python train.py --num_hidden_layers=15 --hidden_size=256 --num_attention_heads=8 --num_key_value_heads=8 --head_dim=32 --intermediate_size=512 --vocab_size=32725 --hidden_act="swiglu" --norm="rmsnorm" --norm_place="pre" --norm_eps=1e-06 --positions="rope" --rope_theta=500000.0 --rope_fraction=1.0 --qk_norm=false --attn_scale=0.177 --bias="none" --tie_word_embeddings=false --parallel_block=false --init="normal" --init_std_qkv=0.0494 --init_std_o=0.00902 --init_std_up=0.0494 --init_std_down=0.00638 --optimizer="adamw" --learning_rate=0.00163 --beta1=0.9 --beta2=0.99 --weight_decay=0.048 --lr_head=0.00671 --max_grad_norm=0.5 --warmup_steps=504 --schedule="wsd" --decay_fraction=0.822 --decay_shape="linear" --final_lr_fraction=0.1 --batch_tokens=65536 --max_seq_len=256 --doc_mask=false --train_tokens=574600000 --max_steps=8768 --dataset="wikipedia_en"
Each number is 128 + 32 x the weight over its row's rms, rounded and kept within 0 to 255. Layers, rows and columns count from 0. The size above them is the row's rms in percent of the matrix's.

# layer 5 MLP up, 512x256, rms 0.0938, rows 12-46, columns 0-63
size [ 95 105  92  96  98  89 109 109  96 106 105  96  94 100 100  96 105 105  94 100 102  98 103  94 104  93  97 104  97  96 102 105  91  98  93]
[[130  87 123  68 117 153 144 197  72 154 107 103 145 115 138 168 159 136 117 132 108  42 156 104 131  83  78 104 161  83 143 153 190 143  87  84  61 106 122  85 139 123  86 125 158 108 116 153 153 191 122 138 175 142 130 129  64 121 124 133 143 120 158 137]
 [107 135 139  99 132 166 104 179 158 121 142 113 148 111  86 126 104 147 190 136 138 148 128  77 156 158 103 120 148 118 149 155 121 125 142 105 190 131 170  99 124 104 146  77  75 142  81  99 146 191 104 118 146 217 110 138  88 134 148 124 224 125 105 104]
 [155  97 204 140 136  95 168  76 190 138 126 101 170 113 105  96 146  81 163 141 152 159 152 138 165  95 129  94 145 134 174  95 156 113 180 132 164 150 138 155 144 152 120 185 117 112 136 126 138 118 128 101 153 134 153 156 153 161  94 113  91  54 144 138]
 [139 119 122 113 125  60 159 117 122  78 191  99 167 164 167  86 141 139 127  98 103 123 121 133 120 105 158  84 120 151  93 135 143 159 139 147 128 145 111  99 156 104 108 143 169 104  93  77 140 106 107  80 128 137 126 123 175 129 178  75 133 129 133 146]
 [118 165 167 126  75 156  74 194 165 141 174 140  52 169 119 185 139 115 195 131 142 205 163 113 153 118 199 137 174 120 141 118 110 178 140 161 100 118 145 131 136 106 154 161 144 116 119 122 145 156 121 187 138 112 144 156 116 109 109 122 145 115 151 139]
 [ 91 139 156 167 106 108 131 137 117 111  97 126 147  94  63 145 104 122 139 118 120 159 113 131 119 110 135 113 132 131 146 149  41 128 142 128  82 195  96 122 152 129 123 127  89 109 119 102 114 114  90 132 114 136 130 135 115 119 125 138 156  93  94 142]
 [139 165 127 139 197 126 153 100 132 102  95 191 128 114 170 139 147 126 125 153 134 149  94 171 129 101 157 205 165  92 140 132 163  82 144 127  97 102 173 133  69 129 123  62  99 139  64 104 100 109 158 169 144 137  90 117 114 145  99  82 111 144 131 155]
 [154  91 172 141 182 163  74 122 123 132  99 118  99 182 120 122  98 115 109 157 163 125 155 148 140 151 107 127 157  58 158 153 106 131 154 110 118 130 177 175  76  84 139 136 121 116 181 126 114 210 106 134 141 130 121 123 113 126 130  99 135 109 153 190]
 [124 176  91 183 120 137 123 102 126 116 110 116  85 188 143 150 104 153 149 165 141 116 132  95  98  91 110 144 106 120 130 163 121 124 139 123 123 153 127 125 137  96 114 109 154  73 121 146 134 141 162 118  98 127 120 134  89  45 108 113 153 118  76 164]
 [119 167 116  95 119 130 111 151  68 129 132 113 130  92 137 180 153 188  84 181  78 132 179  72 144 200 118 106 108 104  86 118  84  90 106 124 143 104 127 103 138 161  77 145 196 129 159 145 200 140 116 130 131 151 139 122 130  52 102 133 119 107  91 134]
 [135 111 133  99 113 173  49 137 109 133  71 170 146 156  88  64 160 161  87 143  95 132 113  94 115 121 134 131  63  85 149 129  82 127 136  63 169  99 129 130  96 172 113 138 131 130  95 165 173 173 151 144 147 146 182 174 129 148 162 107 113 160 136  83]
 [158 155  88  86 132 131 134 169  72 104 166 150  78 156 165 157 129 155 123  91 116 166 148  96 127 108 159 143  91 107  70 171 187 149 125 144  87 132 166 135 120  93 126 120 123 195 117 122 142  82 110  94  78  82 101 182 141 166 118 161 105 157 219 170]
 [ 81 147 117 169 132 112 113 118 122 169 160 142 166  87 159 146 149 148 106 135 148 153 104 147 104 100 114 107  86  15 134  83  83 143 175 171 180 135  89 157 154 177 106  95 118  78 163 112 143 107 146 129  63 143 107 125  81 119 120 125 117 126  93 135]
 [130 113 140  90 129 112 161 178 143 170  58 130  74 169 151 127 136  98 100 145  94  94 121 141  88 106 139 118 160 182 141 101  72 183 174 112 119 120 106 126 142  93 126 165 145 152 116 126 115 146 147 182 177 119  89 125 145 103 133 165 110  81  62 116]
 [129 124 120 100 172 179 149 172 172 108 143  77 124 151 111 151 145 185  70 158 117  73 113 114 172  89 138 101  86 105 113 104 144  97 193 211 195 119 143 179 147 185 142 160 117 145 148 106 205 107 108 154 144  98 129 116  65  68  94 120  86 110 137 164]
 [101 151 139 135 119 122  90 117 159 128 135 195  98  64 123 126 137 130 103 149 133 107  83 124 113 111 128 124 189 137 164 107 104 167 181 142 158 147  60 110  96  95 178 114 108 108 121 133 109 152 200 146 131 127 125  67  92 161 113  89 172  31 171 126]
 [147 129 135 109 146  96 192 139 122 129 108 165 124 156 108 148 118  73 156 149 120 102 131 105 152 146  94 133  86 161 140 103 178 104  52 141 141  89 116 114 128 178 120 141 154 147 111 108 123 164 161 122 101  54 121 158 147 143  99  92 134 144 138  94]
 [169 118 177  83  99 161 103 127 126 150 173 104  91 172 119 121 142 187 139 113  88 160 112 133 126 140 112 145 139  61 152 125 129 121 152 150 133  94  76 140 131 119  95 111 113 116 149  91 108 133 115 124 113 114 102 167 117 173 122 192 127 141 167  88]
 [110 118 140 175  66 102 109 110 111  61 184 114 130 172 123 159 189 119 159 126 148 127 179 115 104 103  81  70 182 102  70 148 133 139 105 157 137 144 103  92 173 126 142 159 158 182 174 108 102 202 145 119 162  79 123 122 105  43 175 160 119  88 123  92]
 [179 129 119 121 105 122 103 178 146 109 123 167  97 142 146  76  65 128 117 135 145  59 122 154 124  94 140 183 148 102 137  80 109 141 125 136 116  52 106 109 139 148 138 102 144 124 139 114 143 133 135  89 139 132 155 139 148 164  60 182 155 140  93 163]
 [ 88 118 149 113 155 150 157  85  96  97 148 168 143 110 174 209  63 142 156  98 167 101  94 122 136  78 184 102 151  94 164 106 160 151 152 135 123 158 142 146 135 140 114 146  92 153 151 103 158 159 110  97 123 110 100 118 111 144 133 163 165 171 120 164]
 [181  30 121 111 112 165 109 109 108 141 135 179 153 110 132 130 138  98 139 155 162  84 149 115 154 140 116 137 167  97 109 132 136 134 103 104 112 150 116 108 135 143 132 171 161 188 143 103 121 141 196 232 130 149  76 156  69 114 107 135 144 167 144  89]
 [ 65 103 116  97 134 117 239 146 176  96 140 130  62  89 172 171 143 113 124 124 150 129 145 135 132 106 131 130 174 160 122  84 156  62 108 102 101 155 172 143  94 127 168 127 151 122 148  73  76 155 159 119 171  95 158 103 138 101 130 149 137 171 148 134]
 [153 143  65 168  59 152  82 122 140 128 123  87 111 166  98 159 123 117 119 121 117 102 127 123  64 110 159 128 107  54 151 173  85  97 191 170 148  84  75 125  96 128 118  61 168 108 128 148 109 161 152 115 171 122 145  88 118 189  91  97 135 122 135 126]
 [121 127 166 131 144 108 109 156 120 144 155 108  94 139 161 120 178 171 116 135 118 112 159 114 129 150 131  88 114 130 147 141 149 124 187  83 144 135 139  61 129 135 131 143 150 111  97 135 124 167 111  94 128 118 121 222 122  57 127 160  67 133 125 156]
 [153  94 108  88  94  59 118 156 107 183  82 134  91  58  66  94 112 164 131 111 153 128  63 164 155 161 163 113  62 132 105 101 129  97 125 116 122 138 106 135 142 139 115 185  62  88 101  82 133  91 176 127  90 167 112 159 112 167 101 134 157 158 198 166]
 [135 125 155 104 141 154 129 119 140 125 114 136 147  80 121 108 123 162 111 128 183  92 124 162 196  61 134 130  81 105  69 108 123  96 164  92 107 175 104  83  96  78 116 106 114 126 112  69 144 133 111 183 158 137  80 213 142 151 122 134 148  80 106 144]
 [161 166 187 156 122 133 180  91 125  93 135 166  99 148 134 102 103  94 155  54 211 141 140 126 116 118 179 120 139 151 142 110 120 141 122 126 132 114 162 135 149 126 118 157 172 105 203  71 107 155 163 142 104 133 117 129 161 149 182 130 136 141 155 103]
 [ 82  69 117 148 115 107 155 134 117 162 142 147 111 114 147 107 146 162 129 123 116 135 141 149 110 155 154 107 122 144  83 183  77 120 179 171 130  99 193 101  89 145  81  78 176  71 117 158 168 108 143  99 118 109 132 167 136  64 150 129  84 124 124 129]
 [ 98 101 138 169 104 129 142 107 118 157 107 170 109 140  98  97 155  97 103  86 148 145 136 148  58 124 141  93 128 130 158 106  94 149 177 118 164 147 171 146 101 108 141 105 169 126 194 154  93 131  82 125 193  92 176 112 126 104 120 101  84 137 111  84]
 [145  93 169 149 170 171  73  55 148  85 149 112 156 111 168  85  82 139  99  82 183 115 141 161 135 145 155 165  91 129 151 110 244 158 170 103 111 138 129 109  68  88 103 143 148  99 178  97 124 197 100 153  80 124 182 122 124  91 148 173 147  98 157 113]
 [169 138 140 140 101 166 153 109 126 103 134  85 174 135 101  91 111  91 149 165 130 139  79 138 162 126  93 143 113  99  73 115 135 132 105 153 163 118  75 167 146 147 133  85  98 151 113 132 150 133 125 176 176 159 124 128 152 107 114 143 198 152 118 128]
 [141  44 130 131 143 139 145 131 142 138 119 114  88 123 124 161 147  69 163  93 145  94 153 166 133  86 108 101 132 141 133 135 181 190 100  99 163 185 145 149 111  64 152 153  98  68  92 146  64 140  90 193 137  95 170 141 108 136 142 140 102 158 108 116]
 [144 126 127 128 105 104 133 145 131  91 176 161  91 238 114  95 121 129 109 109  79 141 170  97 138  87 128 144 174 130 128 144 119 113 138  88 150  66 191 112 140 136 148 108 127 181  77 109 118  94 217 106 129  63 153 205 162 164 148 148 140  89 153 100]
 [ 94 120  94 151 138 130 166  99 169 127 144 117 120 115 110 140  97 108 143 112 146 178 126 125  66 107 138 108 163 160 149  84 130 152 165 158 158 145 129 132  88 131 120 130  80 117 101 131 117 102 101  99 170 187 183  98 104 152 122  88 118  50 171 138]]
# layer 5 MLP down (transposed), 512x256, rms 0.083, rows 12-46, columns 0-63
size [ 99 101  93  97  97  92 112 110  96 101 104  96  96 105  97  94 103 105  92 102 102  97 102  99 100  98  96 104 101  97  99  98  88 104  95]
[[155 192 124 117 130  91 122 108 131 142 137 125 142 141 156 127 123 174 151 183 168 191 194 100 155 113 146 163 119  87 104 177 116 123 111  96  99 109 178 114 114 152 163 123 133 111 100 106  66  63  96 155  80  94 120 142 147 166 127 120 122 129 130 120]
 [113 145 154  94  78  92  95 161 127 102 104 140  84 125 134 115 112 129  80 155  75 158 154 158 121 125 124 130  57 166 133 124 126  98 115 181 107 141  84 152 140 125 102 186  96 113 130 144 130 103 175 103 122  51 150 124 145  96 140 190  81 154 113 121]
 [217 112  96 144 149  32 176  91 155 194 138 105 150  81 123 112 123 107 143 142  94 142 119 114 100 147 102  71 108  83 147  95 116 108 160 169 122 178 131 154 171 139 101 137 129  98  80 155 155 110 130  83  79 166 122 105 170 184  82 105 134  91 153  91]
 [123 111  78 150 130 142 110  94 131 132  93 187 149  85  93 158 102 114 151 149 154 118 141 134 164  66  86 139 135 135 179 130 126  70 115 157 157 155 103 125 127 135 164  99 120 150 117 152 119 129 147 196  83 103 116  99  89 121  77 188 102 139 111 131]
 [147 135 133 116 117 121  32 147  93 122 140 146 128 127 148 121 119  88 191  81 107  82 149  78 148  54 145 150 126 103 142 100 133 147 201 157  81 123 104 114  89 127 141 115 137 187  91 147 153 113 131 149  81 142 112 155 143 123  74 136 174 136  84 145]
 [127  85 155 121 135 101  85 177 105 153  77 159 123  90 107 146 181 161 190 102 156 137 129 171 184  85 115 133 141 128 120 156  97 157 125 129 125 165 202 163 126 156 185 108 118 165  65  90 123 165 133 101  87 144 125 162 110 133 137 130 144 147 159 146]
 [143 107 152 133 156 104 120  77 111 101 139 186 109 148 163 172 147  74 122 173 192 124 120 153 131 163 159 181 124 126 114 124 110  57 125 123 143 122 127 124 128 160 117 147  66 141 115 135 141 145 198 184 150  99 125 155  95 132 124  76  62 138 155 151]
 [175 129 105 137 135 127  86 143 144 139 131 114 106 168  93 146  24  77  75 119 107 127 112 149 168 129  85 116 174 108 142 186  81 207 139 132 106 134 165 178  85 119 157  96 136 137  98 134 119 162 108 131 115 178 143 136 105 124 139 117 155 121 120 165]
 [130 126  69 151 181 165  92 118 169 128  98 102 151 107 179 148 100  90 204 149 108 125 153  93  93  90  86 159 167 124 157 125 197 145 139 132  91 119 108 140 113 166 116 178 113 140 110 149 170 143 165 156  94  81 145 117 127 114 119 129 154 109 125 167]
 [103 123 176 100 104 147 132  99 143 186  88 120  93  97 176 136 130 110 111  76 155 137 120  93 148 151 119 130 145 132 133 110  75 140  97  90 154 166 115 161 107 158  71 166 162 112 104  86 116 175  96 100 187 128 138 105 146  68 145 161  98 137  90 114]
 [176 117 113 110 154 117 114 146  77 114  66 133 139 121 107 128 149 141  71 113 117  78  81 119 137 149 154 196 113  79  86 124 176 117  89 162  97  96 113 146  71 119 103 123  80 139 175 141 185 121 107 160  91 103 125 116 157 103 159  72 118 159 149  78]
 [140 139 127 120 126 138 105 141  42 124 101 153 114 118 145 164 128 179 103  77  67 127 124 102 108 131 172 130 159 118  63 136 164 176 164 178 130 126 105 137 114 111 105 108 106 151 119 117 104 117 141 121  72 129 135 181 154 125 139 160 119 112 222 150]
 [128 185 165 168 133 179 112 161  93 106 147  73 126 145 182 194  83 146 105  99 168 146 125  85  78 147 165 123 120 179 100 107 106  94 168 150 191 109  71 143 116 127  97 162 108 137 135 147 158 166 131 113  86  88  98 156 128 110 166 152  82 204 127 101]
 [165 132 144 120 139 145 172 118 124 171  57 127  72 134 119 120 133  86 122 118  90 136 114 185  88 181 139 112 172 147 110  59  81 162 145 156 132 111 123 121 172 118 187 187 135 182 109 121 108 121 157 108 144 142 101 133 156 135 111  89 120  39  84 125]
 [160 100 151 159 109 106  91  70 102 186  68 118  90 126 144  97 130 151 116 139  50 183  59  95  75 131 144  86 107 133 116 181 120  98 110 105 122 110 202  82 130 128 159  93  96 130 164 140 150 102 136 130  88 147 155 149 161 142 161 121 160 123  82 152]
 [142 127 133 135 117 135  94 136 147 163 123 129 136 133  94  94 120 121 161 107 127 184 204  99 156 124 157  96 130  74 101 142 113 118 129  90  86 106 172 124 132 159 103 167 175 146 142 141 151 129 113 132  80 140 118  97 162 133 114 174  85 206 139 176]
 [130 151 111 126 138 148  92 106 114 131 137  88 163 108 162 100 139 187 123 108 130 118 110 121  85 110 139 119 204 111 120 128  99 136 185 140 120 150 112 136 149  55 142 131  97  92 148 138 134 100 108 146 178 166 138 129 117 120 177 156 148 141 107 186]
 [139 137 160 129 153  87  54 141 123 137 120 143  98 141 131 132 166 195 140 134  48  82 106 173 148 136 149 123 118 100 126 112 116  84 113 116 145 145  63  80 106 123  12 139  75 185  69 102 128 101 178 109  83 165 105 119 137 168 139 135  72 150 100 114]
 [ 96 136 112 167 126 180 143 148 133 127 126 179 183 158 133  96 111 105  44 130 156 117 158 155 122 105 130 128 131 142 134 156 189 147 116 150 133 130 161 123 142 121  91  84 203 164 115 124 119  98 110 140 196 133 113 172 138 131 143 125 121 131  81  91]
 [153 193  90 129 158 117 106 141 115 106 138 171  85 167 127 108  96 123  92 145  82  65 114 147 169 138 106 158 138 135 111 138 127 152 108 152 141  64 125 120 162  99 141 129  71 209 168 135 162 139 120 157 151 109 123 151 143 113  63 138 156 119 111 150]
 [135 148  75 123 136 124 120 195 131 136 120 154 115 117 107  99 136 139  92 162 171 123 135 103 134 175 127 125 134 132 139 137  50 142 124 117 144  92  84 214 119 151 144 128 159 109 111 127 138 137 152 154 165  89 112 157 100 123 124  86 140 117  49  94]
 [129 179  82 157 145 157  73 152 159 113 165  88 119 117 115 107 127 103 164 141  61 198 110 135  90 120 214 103 102 142 118 128 145 104 133 147 167 127 103  88 141 133 148 123 116  64 156 180 166  90 113  64 132  99 110  65 182  99 143 154 130 111 158 107]
 [162 107 115 138 113 138  56 107  98 144 188 119 141 176  56  97 131  40 109 135 122 157 159 102 129 125 157 143  99 100 138 161 107 188 117 145 100 106  91 119 122 110 100 157  82 112 100 119 127 144 131 105 130 185 137 140 131 164 110 152  67 110 156 106]
 [165  99 119 121  87 123  93 162 136 122 117  83 118 173 103 160 186 114 121 102 121 107 121 139 136 111 134  99 121 132 148 146 150  64 114 115 147  98  97 102 148 140  99 115 138 141 154 177 148 108 157 111 157 162 137  97 146 183 123 133 107 155 150 111]
 [148 105  86 115  92 145 145 130 107 119  75 179  96  92  76  99  79  84 167 102 169 114 123 168  91 105 160 123 127 163 168  74 126 128  75  93 144 141 101 123  63 158 129 159 143 162 156  88 146 167 154 106  57 214 114  81 141 165 143 128 192 126 163 142]
 [163 139  96  75 108  78 114 161  90 188 104 167 187  68 119  87 144 153 120 148 114 168 107 112 137 149 143  91  34 141 158  96 166 104 118 151  92 139 132 171  86 123 100 158 102 103 107  90 157  91 201 102 124 144 145 144 137 140 129 114 135 153 145 126]
 [155 134 123 147  83 128 110 111  93 144 125 162  59  84 146 139 175 127 179  92  87  79 123  87 135 117 126 128  94 143 132 111 126 190 123 104 108  67 112 103 101 165  37 168 147 148 158 145 145 147 150 170 138 136  91  90 114 120 190 130 131 120 152 146]
 [144 118 137 127 145 118 114  93 148 114 166 120  97 134 122 145  71 101 173 157 154 140  85 120 112 101 126 131 145 125  65 106 130 105 148 195 102 147 125 137 110 102 134 135  50 127  83 151  90  90 106 152 126  90  99 141 133 137 131 150  99 114 130  93]
 [ 65 133 132 136 127 119 143 131 139  87 149 174 121  59 183  51 120 152  68  90 165 117 159 150 116  96 165 110  93 127 155 151 119  70 176 142 118  85 135 154 123 146  97 123 109 158 151 133 111 139 123  97 148  57 103 185 143 120  91 139 114  72  70 170]
 [184 176 139  98  96 115 107 166 121  85 141 101 189 170 201 140 150 104 130 167  96 129 160  93 183 137 122 154 100 160  53 159 214  97 134 125 103 119 110 160 128 149 161 136 111 150  93 163 121 131 187 155  65 151 122 134 109 178 180 154 146 163 149 199]
 [137 161 199 167 122 159 118 157 146  70 121  78 133 137 131 158 143 143  94 111 200 137 166 108 135 127 208 155 117 180  98 144 113  96 137  87 159 125 115 127 110 186 106 130 116 209 118  92 123 184 120 119 103 115 205 183 133 146 154 116 157 153 107 115]
 [145 133 141 110  70 133 150 148 156 169 144 124 131  90 156  82 129 112 112 106  94 172 124  98 119 121 122  45  75 170 159 118 151 138 147  84 156 162 165  72 146 195 153 176 105 102  86 179 166 135 136 116 132  79 132 198 121 140  94 220 153 172  87  94]
 [100 138 105 155 119 114 154 132  91 137 116 123 119 133 156  91 179 105 142 120 119 139 188 175 111 146 106 145  94  93 156  90 160 138 134  72 110 135 131 129 154  77 123 159 147  99 117 104 130 157 166  99  95 170 142 141 154 104 149  99 100 161 165  86]
 [152 152 137 101 158 136 155 194 118 125 128  94 115 148 138 103 162 170  73  96  87  96 147 146 118  87 174 146 180  95 115 175  98  88 101  94 149  92 156 177 127 189  88 111 127 141 114 120  86  90 208  94 148 177 172 144 120 160 155  98 132  88 145 141]
 [112 109  57 187  85 162 146 167 147 102 153  98 135 139 143 115  98 102 161  89 183 141 124 110 102 118 165  88 124 134 147  67 116 113 128 135 126  51 158 137 113 139  73 129  99  73 139 133 134  85  96  71 144 145 118 162 128 142 148  80 128  93 132  71]]
# layer 5 MLP gate, 512x256, rms 0.0971, rows 13-47, columns 0-63
size [109  90  99  97  93 107 101  95 108 101  95  92  98 100  93  99 107  94 106 100 101 102  95 106  89  96 112  98  97  99 104  88  97  94  92]
[[110 101 108 108 157 121 148 160 142 135 160  70 113  98 105 152 138 129 176 193 110 152 171 126 109 148  98  70 113 153 147 151  92 104 154 173 124 159  84 129 192 149 153 161  88 145  70 194 154 197 116 143 142  83  94  83 146  69 137 117 134 171 135  55]
 [165 102  80 131 124 137 146 126 147 120  84 123 113  99 122 127  94 107 150 105  78  97  73 121 116 115 107 139  91  82 124 130 138 129 156 121  73 154 127 108 140  51 104 127 155 102  61 176  80 117 129  91 116 156  95  78  72 161  73 174 126 142 117  94]
 [189 101 108 133  99 176 107 199  92  79 188  87 103 149  89  46 120 107 171 153 124 101 182 127  70 165 131 118 132 156 136 109  90 124  88 115  97 128 115 109 134 163 122 133 132 132 100 152 121 221  97 110 158 160 144 116 105 111  78  88 166 131 209  73]
 [120 120 165 155  89 150 128 130 158 159 149 127  94  88 107 125  54 126 175 131 104 171 108 104  99 115 131 131 102  71 151  93 118 128 135 111 118 164 120 143 103 176 142 161 108 131 110 120 119 116  85 187  84 135 145 172  79 107 155 159 108  51  99 127]
 [ 84 130 117 126 146 181  96 168 115 101 141  84 113 107  90 136 115 144 145 138  72 199 161 125 152 124 135 166  99  76 157  86 117 200 112 137 135 165  94 142 131 187 121 155  79  55 106 148 118 139  76 165 135 140  69 124 146  67 141 140 188 129  62 100]
 [ 86 169  96 135 132 165 118 110 166 121 177 113 147 103  92 110  80 128 174 129 164 115  87 103 155 145 100 115 111 181 117  93  98 142 111 144 159 134 108 125  74 108 217 131  81 137 155 135 128 154 121 159 109 184 127 132  74  87 147 151  84 130  96 136]
 [ 80 167  96 150 118  81  93 128 163  78 135 137 133 130  78 189  47  93 154 125 124 115  54 111 151 152 130  69 159 115 100 117  54 149 150 155 123 140 132 104 155 156 226  96 104 162  88 160 164 127 133 130 141 125 163 139 108 150 110 135 111 118  47 117]
 [169 207 161 128 135 154 125  97 105  79 125 139 109 102 150 153  76 102 115 145 121 137 174  75 155 110  99 105 146 100 146 126 118  63 120 166 145 153 114 139 156 109 183 113  71 140  96 182 111 152  77 149 122 112 127  81 101 144 117 147 161 118  97 142]
 [114 129 100 202 151  91 135 127 167  63 131 129 176 158  98 149  47  95 141 152 142 189  94 184 125  72 111  76 121 128 139 145  99  94 141 129 163 144 107 117 128 152 161 167 103 118 114 152 139 104 185 126 111  88 115 133 127 121 101 162 142 148 141 124]
 [ 74 105 190 140 100 163 106 147 179 149 140 107 147 169 138 106 111 123 174 138 106 163 179 106 112 130  84  62 105 147 164 108  30 173 159  84 181 122 109 110 129 172 147 104 167  81  94  86 118 151 142 104 142 166 166 172  94 108 128 158 133  96 108 153]
 [131 179  91 146 116 137 169 148 128  97 141 147 108 160 177 149 120 143 135 122 139 200 150 104 137 114 149  85 128 134 142 164 145  99 132 125  88 115 178  95  82 121 132 119 101 173 128  75 130  46 121 120  96  63  36 120 106 159 126 133  67 127 146 133]
 [ 86  96 137 176 129 125 136  90 169 126 116 168 100 100  79  93  84 122 148 177 103 156 115 145 139  91 141 117 129  87  78 107 107 158 166 103 131 126 105 132 104 149 140 132 105 102 123 112 111 134 184 149  62 155 108 141 105 120 188 109 124  55 124  97]
 [135 170 163 159  80 169 134  89 163  93 185 150  87 140 101 120  97 139 102  90 177 153 118 168 101 161 148 118 135 133 101 152 122 147  83 122 130  69 135 170 152 119 140 143 130 117 140 117 101  95 155  59  90 196 117 137 151 115 161 124  96  83 129 113]
 [155 116 173 129  72 144 153 161 146  64 156  71 125 146  92 171 159 144 162 198 133 101 172  86 167 114 101 141 124 139 115  84 141 128 150 152 117 120 151 178 115 154 111 183 146 125  83 128 101 161 132 189 178 128  77 164 104  69 127 141 170 106 170 110]
 [ 85 120 118 166 141  83  57 150 172 164 117 138 112 121 119 125 136 169  77 158 112 124 131  89 104 161 188 110 102 106 152  93  95 102 129 124 120 111 158 123  95 173 133 156 140 140 132 166 131 146 118 154 112 103 108 120 114 108 142  90  94 178 110 113]
 [172 121 113  85 147 103 108 143  92 167 107  86 162 130  91 117 165 110 116 124 115  81 106  90  56  90 110 125  91  73 123 105 138  78  94 100  83 137  75 128 168 165 129 141 119 155 138 118 151 179 126 137 116 113 192 150 160 154  99 107  90 140 134 141]
 [106 129 149 178 148  65 132  89 147 142 154 169  95 132 153  97 114 135 177 138 175 142 117 156 156 103 113 149  85 126 172 110 106 139 171 119 176 121 106  96 102 127 104 153 170 122 133 147  84 114 135  63 133 131 133  88 168 120 160 184 127 124 120 160]
 [ 61  96 107 119 177  69 147 147 112  89 126 158 107 131 197 120 140 156 183 149 134 154  93  81 100 138 126 104  69 129 117  81 131 137 144  60 127 159  90 103 162 174 142 189  85 138 146 146 137 141 135  48 125 125 158  97 100 136 148 137 128 158 115 114]
 [124 105 134 156  83 123 162  99 201 106 105 171 124  91 174 185  56 153 132 121 200 139 142 117 129 103 102 149 128 182 168 110 101  92 166 138 149 105 106 146 108 136 170 104 151  57 141 142 133 128 118 104 159 147 116 166 147 136 144 125 166 182 125 164]
 [150 143  93 159 122 161  86 154 156 132 110 126 128 123 125  65 137 174  94 144 138 174 129  98 111 143 133 139 102 124 137 137  74  86 124  74  85  90  76 185 109  97 155 131 170 133 100 186 111 130 173 126 161  83 113 135  95 140 132  98 129 135  70 126]
 [114  69  94 126 164 131 118 142 127 140 121 119 158 149 131 139 147 144 112 123 110 109 139 102 133 157 140  95 118  78 105 131 108 123 154 189 130 154 104  86 104 110 102 145  82 124 160 233 138 138 130  94 158  95 114 102 156  88 117 166 129 147 112  90]
 [ 81 131 101 115  91 119  98 123 101 175 154 152 120 131 134 148  69  83 137 164 133 124 202  81 105 121 144 100 111  87 125  81 115  59 132 147  86 203  77  78 130 142  90 216 140 154 166 124 159  94 119 157 138 146 117 109  91 119 102 160 136 106 162 136]
 [ 89 128 131 135  78 153 126 118 144 108 118 156  39  94 147 113 110 113 163 146 181 150  91 190 126 142 116 144  88 146 186  77 150 123 129 109 100 142  93 156 129 120 125 100 131 121 156  95  77 111 107  75 126 153 179  55 140 154  99 123 174 141 182  57]
 [145 145 129  93 137 109 130 163 169 131 181 115 157 111 125 115 149 130 147 196 115 132 171  50 139 148 112  62 119 128  79 172  66  97 165 137 120 138 160 148 155 140 168 105 115 173 100 166 103 148 149 162 225  54 126 105  80 133 122 102  95 110 124  48]
 [136  71 157 131 100 100 130 147 108 112 149 109  66  87  55  98 104 132 165 143 207 122  69 154 122 206  89 132 123 153  73 118 108 142 150 149 196 182  92 113 161 108 125 189 111  82 114  87 115  62 132 160  86 157 100 108 147 147 122 118 133 134 145 159]
 [134 148 127 129  58  79 104  79 106 114 108 171  14  58 128 108 129 172 119 134 138  67 155 121 163 162 189 149 138 110 165 121  78 113 112 129 119 146  44 120  92  92 136 155 142 142 124 169 156 144 138 155 147 165 103 125 144 128 105  95 125 116 153 153]
 [125 119  97 133 135 123 115 116 199 104 165 117 119 125 111 189 112 103 142 147 144 161 127 136 130 146  68  81 150 164 106 137 139 106 138 196 138 170 131 131 122 109 136 138  75 103  68 128  98  98 110 155 143  83 114 104 102 126 111 144  82  94 101 139]
 [147 126 191 131 138  84 131 128 163 147  97 117 126 118  79 115  99 106 137 109 161 113  91 136  95 107 192 107 136 133 121  91  72 130 116 115  81 111 166 175  94 153 127 100 164  74 195 118  91  95 125 124 181 116 158  86 145 124 128  83 112 132 155 222]
 [105  48  62 131 136 161 144  80 152 162  96 139 116 104 164 120  84 167  92 155 125 114 134 132 128 168 136 189 139 155  80 145 131 126 137 144 131 108 118 114 134 107 111 147 145 136 150 122 114 116 141  69 169 148 109 152 146 105  97 165 151 139  97  95]
 [163 158 166 150 161 110 213  88 158 106 113 108 148 132 169 107 103 132 131 123 100 139 139 122 119 102  91 126 109 154 151 180 108 105 108 123 141  85 117 152  88  97  78  96  77 164  63 124  94  85 132  96 149 161  90 141 109 161 114 101 129 146 146 144]
 [134  58  87 124  92 169 121 121 146 134 116  62 181 113 117 120 115 104 219 171 105 156 104 183 117 176 127 108 103 171  83 124 131  92 154 115 143 199 129  87 161 134 195 112  71 117  87  97 129 117 124 159  74 107 148 126 143 118 119 169 169 206 107  83]
 [130  73 175 147 129 113 120 104 110 160  10 100  83 143 180 143 170 114 161 142 192 121 182 133 124 116  77 167  64  78 111 126 172 147 170  85  70 138 131 214 189  98 181 129  75 114  78 133 114 120  99 109 120 143 141 192 155 165 143 116 129 145 122  71]
 [ 99 131 154 156 119  96 100 104 123 109 133 205  44 160 139  96  74  72 145 104 119 133 157 112 114 130  69 125  90 182 137  99 182 141 182 161  69 161  97  81 112  62 117 128 154  97 123 114 152 141 131 159  99 128  76 162 142 128 162 145 160 124 116 112]
 [191 122 137 155 171 170 158 111 140  74 167 160 135  77 149  63 107 108 138 108 141 140 124 104 119 137 112 104  99 169 144 111 128  80 156 150 110 113 170 154 117 104 185 165 117 102 173 161 127  80 173 125 124 121  94 150 141  91  69  77 100 144 129  96]
 [112 117 132 100 172 113 156  92 125 180 107 113 160 128 136 122 114 179 102 102 114 107 115 144 128  67 183 156  81 127  88 188 132 162 120 144 127 146 136  79 122  68 155 141  92 136 148 127 119  90 151 121 102 127 159  96 149 121 155 115  33 183  86 159]]